config.yaml
head_dim: 64
positions: "learned"
attn_scale: 0.125
Each number is 500 + 40 x the weight over its row's rms, rounded and kept within 0 to 999. Layers, rows and columns count from 0. Numbers have three digits each. The size before them is the row's rms in percent of the matrix's.

# o: layer 3 attention output (transposed), 320x320, rms 0.0495, rows 258-319, columns 128-191
# v: layer 3 attention value, 320x320, rms 0.061, rows 259-319, columns 128-191
# up: layer 3 MLP up, 1280x320, rms 0.0771, rows 0-38, columns 128-191
# down: layer 3 MLP down (transposed), 1280x320, rms 0.0656, rows 0-37, columns 128-191
o258 133:504507490447397529483535422432450504491520544551494522539464520497497578494463558535506419461462506486483371507536489542582528520446492472477421514598484493489498550478459489537506453482486466
v259 141:496521524491532516484509546498444454498531498514598502503507513516445454532563473527584598537599508487489526494444527518494477515543528494474561474509481532506440481493473514526565510491571561
o259 137:447464434523451475504509515501505509489477497489448582520506457511551525504496527451499450472504504491513471509535465550572507455483493524529435477530573387485557542494524498552477488491407482
v260 135:511559442487521487497509447446470510505530481409532497486534492523465477537514503435516484531536441463512509469517563514508503465568429463533617520506481540511577404529507549500501440466525514
o260 135:537422560454437544517556544548534535495444535567470553497520483444454539438400504616503473493450552574482457506499431542490498525537540589525417436531516522509454528461464486516554518540451524
v261 125:485551511499482504476502440461470530507499567508501522487414534514491524477459452529508545478519456416472468503528550557509520509502515508422457519519493537492498521474465480504493489431559506
o261 113:474493429512526431493444540575508499537542465459526531487530461489538506551538579475532504517508500533553537528487540472478499475486486504531466481504552455452507477559487525531516483534453464
v262 143:480490517507403554547493488492504508506491502503485538488502491503503492478428586472471462563475515487536516466537514441496509538475587530508464499489463447483527493494501528466544485443542423
o262 132:537526507500627500527514577555497461542462526509482444498512446513467469522526399482582503490472490479517507522439502521469496417542478549485504508448494508498437435540528474493533550561507560
v263 089:513557538548509422490545477578413466495453475503507503532529500494495510575473531478544532469555490490501474497460580460502483542544484507438526472553418572480462467506506544505455482497515535
o263 102:511480468489481472520454525500552544474525455434495562491493465505526502513504518556438477511499544466515538546487454524481452493519487562514478520590582360497541504507524501558506461473471462
v264 100:550546507478526498477521524486472467503479502566586468474570487493479494580575475407524490469494525482547546514450503542489480486565418506481469511537528514549547442518508481464496507567520511
o264 108:520450489484470494536514457440530581499459487458491537504485482472469506437462585632395454541475527458425438521554459527469484484497562561483511498564561489476486546429466545545537507511479448
v265 124:481457487467401502515480575449463544505539408442543479481549454520475562488499541517511523559461445484488543466501538458494504487516526465521519506467600439548533511457473523483566542478519499
o265 118:488489546502530520487606482498490469527478596548430480525445476528489476490496406413535453483469530550496452478480455524529504476540521517505503457424461492464467503525529479505463498539447560
v266 115:501605485510489546492513381465471476503498548485485516498519493522472505562480527428511497432513476480504460497530604492523510513517462430485568512524448591533500486438539551454468456457509539
o266 120:560449541466514465530438595545546565480533445424494571504536469485476510505478470603437472560476480523523558555396422529480436483524502621513485524580535387504468480568525483540529474525509470
v267 139:517537484485503516546514505597526452502529445459491477481448532517484474471511437522585533501524515563479508562492456541507517450468531452479538520481599492542432548487481463497561516487449556
o267 128:475491511492451473462467444393493487491561513529541468537517542524518516518507545428511473461488485483459455479486509501549489562500464488569468504563475483513588538471494486482468477423537460
v268 167:521473494472524498485489625480463486499555424472576520498566470502488463500584487522529551587518510459471578512442531496505484465533475503499565502501543478537482451490446533540580549524588577
o268 144:452466485505435548470615452486484498496438561534393520521458472499543517477499487468502449461479535520496409487586434543557522519490557500504441482472510471464528550466515495527460507510388504
v269 113:512443470462433599515515452513547473493511499582456450526455534477476485485502490482497543464495552549511433569506471456504500554467603446463443476517503484491454538453518506506452500517468516
o269 111:500530501522581438511413529484510530506542455408536498534530486551505474537515546497458490529514466434461528501420469505499403500493438561527575520553508438564495517540523512503495479474589462
v270 116:503470511507431539494491509481539543497512476493466504505524479492550554490434549521457439486429518525492522512562448407496494508453461495518462508436550423489517567521494489488523532471473402
o270 121:533543544495561511489543479502518451510508518537492392493486504529485450508521411457523533499495478534489523463474537487481532506558524484490554506424418560502479466492548473453480537523545584
v271 151:481506492561527483478493435523561515501435526479445503498430522490551520538428524502478470433470494558507439510536449500515507516458472525480458469461465548471497560523569432517404440490426450
o271 144:534549519502495468482416490492503488488567449505588432474529553509480489504524526528487566534529473486492589496481564443467522526508466449492545527515480540548500484507477525446524506437599479
v272 122:478541544536496473507508469502457459504450571519483533485498455499501493532433579475519461525491508486518527465478538443507504515470448528485481472509460521449518512548499541535508488447564465
o272 126:538497461504538502484519581563589497516523461503423508485511436510534498512534449517499491486510474496523505545543517534444470469555506575467490505538518460468491401513545478500524524551393542
v273 119:516508513472551472484524511525435463493488521511574460520460524512458490510505470542550498503547523523479496418448521471497488503496463521352509472496475493409425516516455512515482433473539508
o273 124:466509479514467477483427519540528480473530418481454613501504512494490542504442451392583541513547472506492568522558529482570576514492478468614540492493546471543599493506507486515523503470464496
v274 108:516553480524543552453510476518509461503500490564415445487606471518425593511542486492464545493486468457512467539517515544529474515542573446555487532508489567509524485533482499482455564589509487
o274 112:547462567475442533565521555434489530496490519488538558457509484450483504532475514568391443567501506521518484459497460533458429483514530541410569497459514479475431480389529553522491508559485474
v275 119:528496493457522485471479563455529520501534395439537503494572473490499474473610476472513492533489440525478541504494468556488473407555470492588554512496560482573556423555498520504537541577524554
o275 122:487484529483414582494611423446438496509441588577478484513469533462513530452452526548471478489460544502460383452545447527515538552483552471461464506465464584442483585422468525498470495486436506
v276 123:479490517477480486520463536472520558506487471497487541476516494513545507501512522480459475527440458443473530510468474530445524478488464604581486504473503431539594432537526478490502548529509457
o276 126:487520483505508515488592438510488522533461579563514431484487509490480544503527565580509484453491556475520419499588523457491490505457538445375468475498490621457459457461432533499536495533486508
v277 110:504525522544531506499524493471437483495488536535531513521470503478481485538545511511550517481568533486486489490430590499523478526543542494438553502558446579503464508490486531530502480492546537
o277 121:464467425507490449521463535530520537470509446444484591505508466522544515511507539512469486514529499491540512539504483537519455469475472536528469483576568358485537503531508513560492475512465465
v278 140:488550488503570515459532387482512495497433572514500482511474541481529536513447492483451501396513456500489404496566504519520508509528417453422412516524455587438512517521505488505423427483487510
o278 127:528475482500501457540376558575547492509550394443538541481544499490492461488493538540462570579499482544512629532432543471433505523541507557577524508529517452519457518536507533495531499507570465
v279 107:454431556518473437553467556579519478496510447528451571515512503498473461477476561502473491612469479521516511561469404475445490482426549562567498492469498431482500474530482446498581578506557434
o279 103:484584488502528560469629471458478473520450612551514376452477517480522479523574468430565487400494523489514446445530543485497535487496516453446469534459481580496522453454483480444470519480395566
v280 145:491438505581531438453503508590548469499487512486461520509444533522503505539469521526497451517531529520534469449517524518498509515437523518467538488507396534440462601493575507528352381495473447
o280 135:498620515517495523518502453500509500505517506526519481486494520513478493494523500491534542471519467495506565538491520455522444508464438418482509559567470501598505455536439482479505484454552535
v281 114:496504480468464512464507449488447506502527473534498471511535495529531529487508532474524510466476452483496532540516600537495517538565456467526495502532467524538564407485496548490529563535515538
o281 120:511458527479516504541524532489525556500487509440465576511491458480491499518500526620412445510500565466519492540466382520468393488496560603471490494566533430482439513517505521569490468500484465
v282 098:542517475532447578500511526493416536503587478471529456479580495526460509548563526464540504514533558546462530510457567492512495497533532424514569515551527504574484453479486586509521484511510512
o282 100:510474528485474510540515528471526519443495492515443573573477468515509506483441471499443433493492494526464478500487393577564398480510491606533499500562503403518507540464521481537484482499496530
v283 136:505438474496447459525469562567461458507560428478524542480552508545495479488569488509506495590518510461495537434483545520493511487543503464536612526492482469551537458499480565507521481468565471
o283 125:474526567477493569512606470490487493496433598561418542526441478466449567497456432464573460447460532525511417523537445518581474475480504497492442483501443507522492497487477438535505492532435551
v284 107:481418486501502413542534529552520508500488423468426532492491498504481546504472513517552491467457505541476475531521419461493528523477602481494459451491488483449467562441450476475550511510456499
o284 109:532529513504533548485472478432500475489508532548518405512500506516518456517517399463514520502489499521509559452427551472495533464511446441530527541424417499538505516532568449446452530450550542
v285 145:493490522482627507529499589505439465508502507502605526479531520477533446535560455551514530557510502453513549468470496516480498479545435521448518508510492488489526420561481504542537572490588590
o285 139:423416419493393503434530467527485495477458506487465510491487482484531544461504538442510516462504502509510449513616533537497589561483587493501435464478552510438497534450516520497487499527356416
v286 109:516433471488517456556476557510512504499535458467551514498531444485515520500471486515488460563453490528495482500458416428524495453454519478481496489446594432486497518529499465498529530534509480
o286 116:482515540513506553448547467469497448484484536549481444491462534511496458457501395400560551481504493533448512432510550498517596538531490476540521492408428547531523517468534487435458527485494572
v287 102:479496445514573415576496456543527490500465472417485579515481532520529531502506492466483441490457488509499484497535445478493515426442476531461505531491474430488505518541527504527491420429506463
o287 113:505487515460478572481507502502478436503504513592529407474506558470477490439451474460577559503490491564465515500524588506476556560526487485549467505499440613527509466476463457439528518496497519
v288 129:486373498532523499474498600535471522498542496520487548509476483488489534518455526534436539543512593513445480495433457421520499516499570567421485445472460440426433565481466484521520453515520465
o288 123:443557437535515480505518445529506473503475515528503427494494488551577452510566476355558525444554443521557518450571588499519545444455426422555489495444465467521580470471503487493455540489498591
v289 153:503526513498477520445516480551555528500523536399508511511445517499523443473489474487508481469527525518487523431497530532492519460508457522522560525486469475539558542502563522508457417468435483
o289 146:522524485476448482528466441504474518494513495595522500525532547501458558482453559555537479480469475508500442532528488505546481529453469451491426500580465577511505471478422513522579471514593509
v290 107:526509528473490474472540481562446445509479514526508481476458508507463438513559462490574555525598498446536472440427539587496528494532501451452525475547488481482480488489482534495491484511545562
o290 110:466535459500499443504448499505555531504508468421497594533512473495493550522487558505521462467511508468489479556515486509547485467450467508522457503581564427511548508523468510538528473497463452
v291 169:492502488545498492495500430553531513502486575501415515494403537510477514498428526494475474442514506506528429458509499478510518547468532492428431470498420508382472591478525484498444413460469437
o291 150:509557494507564443509411533538555491525534462472583487480543518507468477534515502467572552508537463511542611531452583459474489461495418500544525514545501485589520428566483482483532504501551538
v292 129:504489540493511498493509559532508473502476491507479569505472516515489460527566443497503595559548516439503511511451536551483523505512506579553511483508473503526473489514447499534583505464584545
o292 125:454518418494482484489522516524511499510493509498469510505525469482556552538549582484531444461473499498544447524576508521528503449471513487455420487553550473456511471519509502512509499527397478
v293 155:502562495515545490466508370531528481508433610526445495480459553514523498486465458491471455427511464494508414478539463520519505509497443452422416498505425546434461505521543495524387463469470491
o293 132:515505486505506463517385535530535517507567411433584541483522523472474499515473553542499569550534482500504597534462571449441473541499499536546543511569538493530475495532480507490542470502568460
v294 122:449456507459436535558480554517542521497524503471406526507477545464502516449498506520491556541497521536527528568516455506486527505443591513560483494466539430540459577471448460504593547475487454
o294 128:496576441510533478496505471451445464515538548542542391531477492542562479543555529407536480447494488513500435434465562516534521466469432448473483510487468528516496481554499480454453505470586573
v295 125:489530509485459567503468520498524542501527463557460434490463513493505551490452502545442575457433487526465509555533440473499505498487531449499459491485598453512482538478512425515472537555440496
o295 130:502498512506513454479470463447497511503551507440591455499482548547509437544550504426463481525506496525512502438436517459482475528499490501534565484477468482511481530493523505473451478471568496
v296 111:525449540438544557399509593477451561503502476529565457504556533505491560464546404541441523494525463426524503510439563524532478502636506488509503514500509468477463479474476566545470490582569592
o296 116:448489466517436444546489457536484532520448460503431642530462487488540517512445584451437468527532499529495495499594452535558480496438551496506535466462496504512535574511511523546477509523470490
v297 100:508473533478497482482491577548479503505534469545521447495459510512499483525506524566580521512506510457496601500458571465457509534505489509507519453537530461529505526522489439504521595593501531
o297 110:473499470528449487464560427436531551491522552465494537512476467528545523537551523524430449468520536423508446530546434477520438502462530483444494526541523448475509505470518533557463450458444444
v298 117:492504476536464494476485456524562509498518527455458475509438528495478456490445527493507452469520558611486465457528489464523506531458592466496506492470443487447504568471575497498423413488415445
o298 121:544542532519508491508460490511545507502551501527541436516562510533470463490475494512476519478507452464481557532431495502502457496502413507510520555533465518588480501515461494448538502454636520
v299 102:498479509552584433583507473575518463496504467480505531533568456509501479521527531472486378514436489525512468474440449511492481485456448550536531476470456491464525486549522499497466490525480439
o299 107:515491554492437568480579493469474490483460538594491456461470574466452526458456429503565553476522542496488514478563540472481545543511504470474486500477462595549517484411467490471513518475484557
v300 107:522453446476520468464509575530478477501545490481561506493495443501531520516501555538453480517494612579460571428464513445480505493472440549491591490488496494491547504540537524496460466505482488
o300 105:509543548521432533484524424468486498461512538544473512519453509496467498483483443507516439480522478475513443513614459501550502533507508455468507513494418477570472522402460450493508503450505545
v301 165:493482509503550477500500502545545510497460532500481501498423551477542530493452436512493523436468497540507479534521437517498515491472446524443477480471502513500482570522543426528411466493435496
o301 150:487557458515450458456430408475518494489561477501570444478505542510512498517534598499476520491525478496503519487501577437488533573468493413492516515533496538535528507482460528460505490461576461
v302 119:546598480427498529489501441464465466501534557503508470489476534491465492537534465454527532461529516482488561550498580550522494496540526428431517546540511522512484440481481519501550514430502522
o302 125:523375461455477499505444562521522548470529438455507574526536445509531500459448539548463467548472474503506460517484452551491476514486496618575485494593542422482475511523533490536514482535486449
v303 128:500505502499486517476457479490524546501487497499521470483487501477530539477486503507464450421446482544484498518558473486497485472489474477498489496470533472525518513483569464532423503524423487
o303 131:522495548487475498484476464482488498493555492501551446502499546515473450487469499505470534528512494540484540468455507469476509571499503447509570527470463564509481512497475494456492495476598488
v304 104:484502542553428498408507508552489515503487482504445495494461501507491481526506518503494522511545573507514503453399571494519512565513528531500582472524442544483562503521511528505432465509530484
o304 114:517550494525494473537504500503541524482533499537475546510510434523500560554480514561476416486520493414509469564538447488553400439464446485445505524586513429545487504490467507564543467491505480
v305 106:481581548473549500502530456552460406506426552487465611482410552487494464546495462457516541496522536474490467456457528499511504489468444484411546480517493540491521496531479475515472453420562506
o305 112:502487414476471464484444514538577513481566444478508495496545447494534532502508517522510487489493481520526510558501551510472502527500482553542439513622541408495524478521513481509539468504427485
v306 104:499480500509486431560495534521508520502531489419509496495526476554483457489542465492512401547500504494497519428468515561472484487520519479517564506493476478474541466491523514508491477457517462
o306 110:491492529486461565478577492475450487511441561627462512507448517466454561461439470477596530484479522511487435490580502495521543504497480462501470462463469581539489502487458479506545510528471568
v307 110:503564497438368565494503566485534533506517507504512473487455531484481463467521506501508569523498508515507583548470520518485522506530561511585473548467505370620489531473512456487526534475471470
o307 116:554516476474521486507525465422434505508515520509517494539522475536551494519504595527471402489465500468469387477528472536565490458409496448479496546538516586482490483524441529515545492513612488
v308 113:527471518420576526518470581517538462498486485535538483502539544459481514477518479494511482481455494546555562594575377508486465484544508471479452511482502457473476480528476476524491558523531515
o308 114:488462455503471539499510446457433511512469513489539441485490527520498419454543529482442537517510473474493489472513543482415553574471545544494547534483488559505453527441544504468473531478502459
v309 117:535525528504490472415537543509464500496509527524508469511505522506453481508572519487539546508567584489526531467390562502518492544529565483491551486566451523493482468458490540487535494532530557
o309 123:499491459549474501536500511485537569464523492479484583531497451498511520502472538538442419477503511455501485554532428534527406426477471545485472507574557389505517516489495501560496471488460480
v310 128:490451508487524467508491651507494488502529409421544597488566486498538516508537489555532529610483558511471557493469494473510517433477526515520556489479556450551487497501453522494573546511561550
o310 117:462487505515469559478602450493451445499442592606424421517470485519523491469517421403533490443491488500493430481556500533543559516519514447468436517407425532455532508477519467484457514500421523
v311 124:506556491463432574538521428498556527496471539535479457511471538488498457452524485451559553429492489511515506571566502502496501533498561471527429498499533464533435556440492461449554501481450543
o311 122:552521507474564437502397541455487504516565428394559486522537491529496473514518550569445487533486469468483526506377459524509491480486472541522551539537539474525504511553527514494504522459612431
v312 161:502515506437480549516492559443496565504512501472544470480536507465535524493544459510488542479458473476511603566501500513499502479551464518580510491483589493619542448542492475509579605526527544
o312 151:489435458486446460476530446477483528486497525506484483515464481507559507500522575516428479516475525522493374460507469541497521521501575493445480441489517503387450559479521551522437496538448453
v313 130:503577478524472560412504388448489520503567490455421410496536451520460555490472540471503498447516481498445425468524572506523492510530447394506541541528572515485492493459504568494476457541433449
o313 129:558471566469497476560437553513558561480528461462535634526510505489453493512415450531434471580493488582499565492419425503529399487543499615570544485551457427532497520507515465540500460517559560
v314 095:495532485472479514477507455509474499499460478597451507499550491515485461535535497419504540514487452501514495561476535570469493472536527591535494508527502534578565463462506522462541525568478541
o314 099:514480495465534482545510521443524571528481477431488510504516470478524536507544562607410432488475526465497462531478462516479392473463533516465482525613559443440483470522478520561518476522470465
v315 095:508479477437513552510489491382555478505442505491606497475485512490517479419541471517555454438489503503562541579583477515497486483539545443516424549467549483544469440470485480521584549478552550
o315 099:478419521468540558481489539514376466551487465547494459518502495513530445434487475485492556569484457517465489463489502516422585542523514515547549494417459587470458527510544497465475539514529449
v316 103:500469496449499483558481499493582546498475458483447528510518484509540541429448506518467439528429456527498529507609448488487534465463442535558424532438579423502597511509495479492508537488455468
o316 113:500530521480533519446528433477482451550485555533509395483489533486464496518541459478542556481485500523505489478487554437461556557511537421466527507428421623461446479500504485447499517526538536
v317 103:524521540511450475485506539492414512494515526545562460503446532499458490528518531516513539503562535466470537538393597508504496579534574495498584486559454545488452444464479463494493501509501492
o317 111:504477460522498495534487527501524561438519473441474587504506450546536511517489525557440456518498533434526483530504440481527437442447472516494503515575575383512527524511505527575504471490512466
v318 126:475492457489440571477505450435569573500447468497490450494507508509524534462480514482435483437461455526477453540555446553492484504512477465565446540462541471568558503474561474472460496533426443
o318 136:543515576470526491518498487476462509520522522510573460497500550503445480483472530558473514537487514501458527465436466465472469521516507503478564504483473608504420517492439541485517497496607512
v319 154:510494461490399512507497396450530564500526489493441448503512506507499551482439554456452460453461471526469453512552509488518500517476492433535464526494535477520511516431511530467484496506403454
o319 148:563546589503592498538479533505531519500538484447522523512480520509457458510491443563480512548487534532494572492369445457476417475536485573536558509516463473519462502544518473502488481505622552
up0 098:516517506496460561517509454502513592502562480504492485514511432447498517467446501497457532473456408513399449558492541510487525496462457549515529496543436536499521492551533479500520453526539517
down0 105:539534540566469506453481422530501494493555480493453424502476473506433522454467544477427503569473495456493501532498550458503518443433522508517561534489517528584588506550521434437481509507459497
up1 100:473529535534546505453450534481479492499506478560474534503514486550422505457543507488578491572457554512433524501487469486506522502415528498490505480513422485507507530484524439532501468518508390
down1 102:522451489413512535546558440413537479493474489441446498495452476505503440550583465512544482545536462557482479462461451470519496428549582523567422500487573517551431540511474543471482422422445477
up2 105:502509490463528563564505538445530481475518506470490437520574465519519524495491538514466466412512497527527527486551450481502571547495531560518498539496431429509559529500487448495527524574534518
down2 102:502507551482545553392572505593522548504573476435519489487524511475555530566571483543528476471481502513517474542523517483507481474489481513453493518599442427527474567528518498622510516493507561
up3 092:530544555554434529446495503492473505468504494551405427475529480495487520476518576546502430548508548557525551434500473449497488498528510533592500525471494529472531503485476469493470490522501486
down3 115:492525483497487464509530477496516583509538472524495501500481511476455559453454552506501441436492464551443510517593445486448518486556512539486535507476534564487538567490582439467470387465449431
up4 106:454449445529525484533516481416423445500519453496540529472457544482452508487493548477549514468504489545510556560541510411478530492467482535528608569462503551537521558535466524456524457528551456
down4 121:512549523517521431598457504542461525499537480465501440500493483485477478452483492546557555463539527510456538484493544477512505539488549496621525537518514495568492555466480555488494443491574460
up5 100:446528576561487518436507499455524597504528570415467572486433476531562546517445535493483455490363545492424514501477468421527511487508496536510448559492492490490522480421524495502466481518478481
down5 105:489482422488509514525494536514488493503524520466495494507576462466519420497507494456545488464527457564444471505498458598461521502470548486483507530480517492483528460548451542470435584585374580
up6 104:430515581497553509503486512478494464496494475495398453491502526482487498500472555463533473507463468489496508542537477485503528520392536519547494568486534478494506474533477463515560525512539443
down6 108:489603431476516522474522498461543498490545533468471437499490491522532487484529504471436503473581488558449503477575477523509508453519527463551542448487508559470478521492459491488499456490463491
up7 100:471558565585505516451458514517468501497563623481492518504482486527454556525477530497513475512492494489506492450526501479511468538491493542488514506478520408516450480427525536481467502436471556
down7 086:513465517447475509540544460469433494507498531542509574474531438515540422498496471414477493542479496499467541501535525551508481529521528518491506574509534588476514425515554534493496604457464479
up8 104:503468525551437532544393552504469522544503550463478565527485413516475576509473524511503429468468500499485572479473511502418474584451495507485483466437550466493515515560479440473515441516491442
down8 091:474485483518512462521468476449499463440481464534462534503421495490519508495547517516520550565488472441472526463558509466510587492558497493586537557509448466510510572596511459480518531404485508
up9 100:526470578551479522482470426507500463494469492525478568523468475513543477497494595457507454382470431474569501527542453571474526524499507486498511539504479501559514523478534492541487454551481457
down9 092:551537519490549508506469550547424498509538510534461435494480493542468529431496510514470519509483478425530458511480524519434548492545474460537478503508462483575489508508526529527478507569576467
up10 105:460538453531476581468500470482513525490541520597476532479516541514473551481463603494465502391521486534503500546455435491471468518494501509486496477477506451436570470431484514497543464507474486
down10 094:545407535504533491506479454515554543500469491517441487472502498496503520514427577540518539495505485510460499516515493540494491430444601490550534508482473408413491483499549515505531476503521433
up11 113:506487558516497544557463533524495609536536458519526538523520482514499481466441527527456507563476440539477512598545510521477470580470531501401452547476432539506506447549577489457506513555495508
down11 108:516539532523561530529457514538438467515536476516479491504503524532459439562485484475538447568465483477522496489503593486491464508482445560513565523485462528516489590508540576508477552530489442
up12 108:465554584508476503500541462459521503504508493469609475490490426510483497487522550396520464529490564501498480508516531522450516524416536515518526515486510439471584569542540456458537493524467435
down12 124:509500508522467489497484572472552462505580619528525519518522549506546461559475505510465459418490509502516526497504435542522513564497481562479511501523515525542548456533493461497438476486432463
up13 088:442488494548528527578455542531496446514482501490445463499447457535473522538501493447500482542453549521574550481523438500436577498413563523584521517384505433471523523518467483471510534564472479
down13 093:511533603506521505482498431452493499512515522487512522524496508443526504450472541549478493454512468504493486553510499489520472508526523487435474528528490554548441514528484425519525507477526522
up14 105:490569481431488572569494484392413524477515494439570507477494517503529565499514538502525477477485439546427490576499493493480521495439473521544524510490505436488606461558461551434555510529522452
down14 112:527466550511604496451529526517485529507543497521564518475597494490475477482425551470454466519489469559470522520539514530495471532538478498494470525489471533489513499470489558476478514485452511
up15 094:477451480585489534486503523502478454472571501526568518508512449448497527544462492467532520520458566493525540480449478431436499528428585544542538516497521468458499567509497477497508523504464527
down15 094:416509468553484523508511534507535492501521488481425450477555556523427529451507549472475539513522455558478450645573522514495507475450541476499475511467510483515500460462449540502501529476472550
up16 103:496487553557568487500498446531531526504527538565478536520464472490377575498471512444487428455515476558549488503528480505540485539505517493439518467485538439473461488470486498471556449522490557
down16 096:559549440525513515503557481483477484492465463558501477512459532481553464504472434501520459501427484505483562473477481539534518458466509514505498538481543528542513525472511500474461499407414540
up17 101:474460527541492482453507536485449485448529561505486560417520504549470481489418498502493538466511480511510513507483494450494556510493484537603413578469477514512510469516538517538487492502455444
down17 082:463579576534549491590512442495469521500525480564533430497460469527486521485582478464487529449499492490544414566503580522454543520504457557520471492506499567483534529573484566497521526511539478
up18 105:457473486510458551538470514459433521515515458484436442526516541499523540454474500489491515454487523490488526503538489530396502451495586572536466540406558505479468536446485452501489519520460479
down18 088:505485394498547515510483504431530463493505489426475506506440519505527552484479431575521476449457515517532540535598537470548496517506420465491470552537456466471460533523492459495514532479540460
up19 101:446505516499475469497445488493494469500474511509526421501446457515494572419513543535579579519553442486559485524580505576473511484510530571572544537476586503533498449531487512503521479506483467
down19 097:470490435502503555497568558469500502496523489479591500519456423522501453508523502484524477509521541538554495499567526457518503517581476473517471483521486535524490492556512531549450459452511540
up20 096:481462480422524475488468522542453514485537516477532455534531434483460448499467564421486537512488503495419516483512413438543508470454454461520465444491483467548565413502522487490542462465486524
down20 081:483497541533491557452479549523473478496540474464463474498402500483476530508481448523483454559491454501470520447570443515568501474568536435472538529473540521444584617473557470478461557512504540
up21 110:486482491515563523494468519476472498513504539522481495503476486487524517387530556470509492437544540547530511499504481523458485565489520518591524577467506411422502512517560465483537514534507509
down21 112:499521518455499519527490489533401511550441529507454437516535557470463548461494427416562549521510560511519554473505511473499507532459496513425504497485508509484508544555482501479519491474474455
up22 102:508503480509507562481469462511501492488507540461560468503522473495500600535460476423579503467449504470462552548561494462521510476454518471477518537487437518483477465463523483507486445489455455
down22 103:493484501502532480517484533469494560493505647551533477506485531466518452499481526494467473535502470504502586522467450563435474454476568541479540477533470590489460476472444555466515503482431521
up23 105:487559479446564553480435540500487524496451477579571500487532478504495504498477515449569521483496418503499560584533437534529514501516513500525460521496509507507456466469472488558470469504498367
down23 108:491535548485493549492516562455503458510431528356517514499559580524580488508480528515561524474527498592458536481440478575513455462524547567521437537475494547535503478492527489507514557560534509
up24 088:433457527465473479433461465455459543486551515476555523523550502496483582475473534498512507482514537480482509593550509409473498596524477539402498522534490467467539503451554439467471488547465451
down24 082:435414521527561461498505429470472536513565538545415463516526475493484548474488519467562401471492549566483576504574487432418472557429480568478606539486527470446514471500494462486527493536471459
up25 099:469533545453529452424487522532476577486504557557548561514462510545416522430507450435499605533509516521521502538456510462526524549420560512463527474477483414556502524456512449468432462480508487
down25 096:607459491513543478550577413527561491499563482462511493526476475521426527452473554468531599547492563509492498561443488444531496524476521517496534552517447527493545463471504500493428498444555416
up26 106:423490502537465463506422398513512481490526523559549483489468491523489506477496502510528544545455457515489542486522447465453478564405503515445503482473443459497500378538514465554472501530524506
down26 109:516434477459445500514490377507555535504507531499469494475571505479499528511468489524517509571516457442476477553499509458545493497479555564513532558493474476476456478507494518530500479454475592
up27 102:505454502499520466509488500517476488524498513570442471482492529514486508500541592484538537524499472532460496581497535530517547505439463479515495543519478514525514470558484449453530535547497587
down27 096:509488489403515494514494519463516509493514463438584486511548497424461437479559467483532515592509503495450537517444506538496517386520555476506512485481441506503459496500526551450478502471602546
up28 091:453434519523506509480425563547490471517512448478533494478554473483502434585470561513494520584474485561485548485494507452461552487441488534522534530481592371513524496500507461519605488530507440
down28 089:475502551487480508445477507511440535498500518489466565494429481492507492458465542448422450568452489528485523470485465503523512517475581445484567486487523507523501449547612491487541510508501487
up29 085:504469530470477499533411533459470514439530515517442550466525482524425482457483505471549431491495543496502598462520493454456544532500530504460554564473531479501533508467463474456442442492443426
down29 090:459498482491559475529454519487449498468530534588482458488513504452471460514493479479632456463510570564483619554550464443437464474436552533495498500494442510445544512450502440508460459512388539
up30 107:528501487456535524545504445536472486495477430466528460481481561514456525457519530429556476434482442528547487567597496530456501556486438521516475504494513558480523476444556522499589506530508502
down30 109:475499433543555534481462476515471524496518423433476496481479445481515506510557497397486543488451483437513479534435584527547476515419572456503606595490522544525588509591479497533504515445537459
up31 082:461481489522523493533496461463481536461556518511525473464557466531469512534504504493534483517452478537544532514530486553489529537462486539549528503510451481481576498544501492503531440517520508
down31 083:433476514523538531495453510434487575439531539594475515465461440554477515500467505459542436419472488584465495535494438502465492537464512556514516534473462514486586550499495447506510451546446397
up32 094:481483599507496461534470457573486502518530514542466464482524484522527503494533559466555475517469525529463553462603484483432517563468500524409466508495492569419526500525544432525494525589459479
down32 111:501552527474432506451527421502496539471499480476479485465498517528520461486512599467508506511528494573479452503548429479519534557464481500529467534475526562493556501488537528429487471541432423
up33 109:437458446467574488577471504515486453481429468460548415506507504516541542535471492451511516426475544448527513578537426468467496491494549589577457495471408532518587532526468528513533454463439484
down33 114:510439446495550482445503539561535440494437407499568437490514484531558495492518506483490558491458542447484513521569524452430532523487538490557474473510445527460551570496520565544554506483449458
up34 092:471473438474526481486438471442507506492507489526549474463515498534482497532515585485494536509463430487494537503547467466425518510445475492518462552506512443456556423512493474512558483496445461
down34 108:488528483526447510544462555523514555475518497569492510486495451534520462510465548525525538475436466485541555536515521491451514512471422490531472543537467443449572516423502510539482482519511436
up35 074:513559519487509538428502424566489471466499525524486469433422445593510481470456508480452498476483528512614432495555513439449629484481492485520513493477510496550532453572589494553509544532455483
down35 046:520438522509467521539495533486557477530529489509529446533496491481519504477517452494462490471472495465560495536508538482470497494477509450498516519482461499487433462496524426521508497469549484
up36 084:502512488498524432504476477473455440510533445526503525503499428553575443503531503439618564486506549517498506496503525573469500498439479496472454502519512465497548483521492494527534437527531532
down36 084:491553510521477496586533480594479479509539441478513493507488486482424564591402534509453515548478466496455552508495505442511515514519496516493508533490472580432470539469562416428395526452490490
up37 101:504585509463494567499500420430394507508543484541441502486545528452497505545456500468577469415495539501446509447504456450450504480511463564540610529465474518551474520500511542524515464517480475
down37 103:578513532480469518515461515509461483497482456515492468507494441478473474508544583393546565529494493571491532507508468465516488503558511519547493512487528429429501519570468561539476526499489490
up38 091:538521542480590464495429419560429478544536529534487524515540483452490507518426526521526523497494536615490565508482488432452513513481454544467551518509483532453499478600497483508508473522479541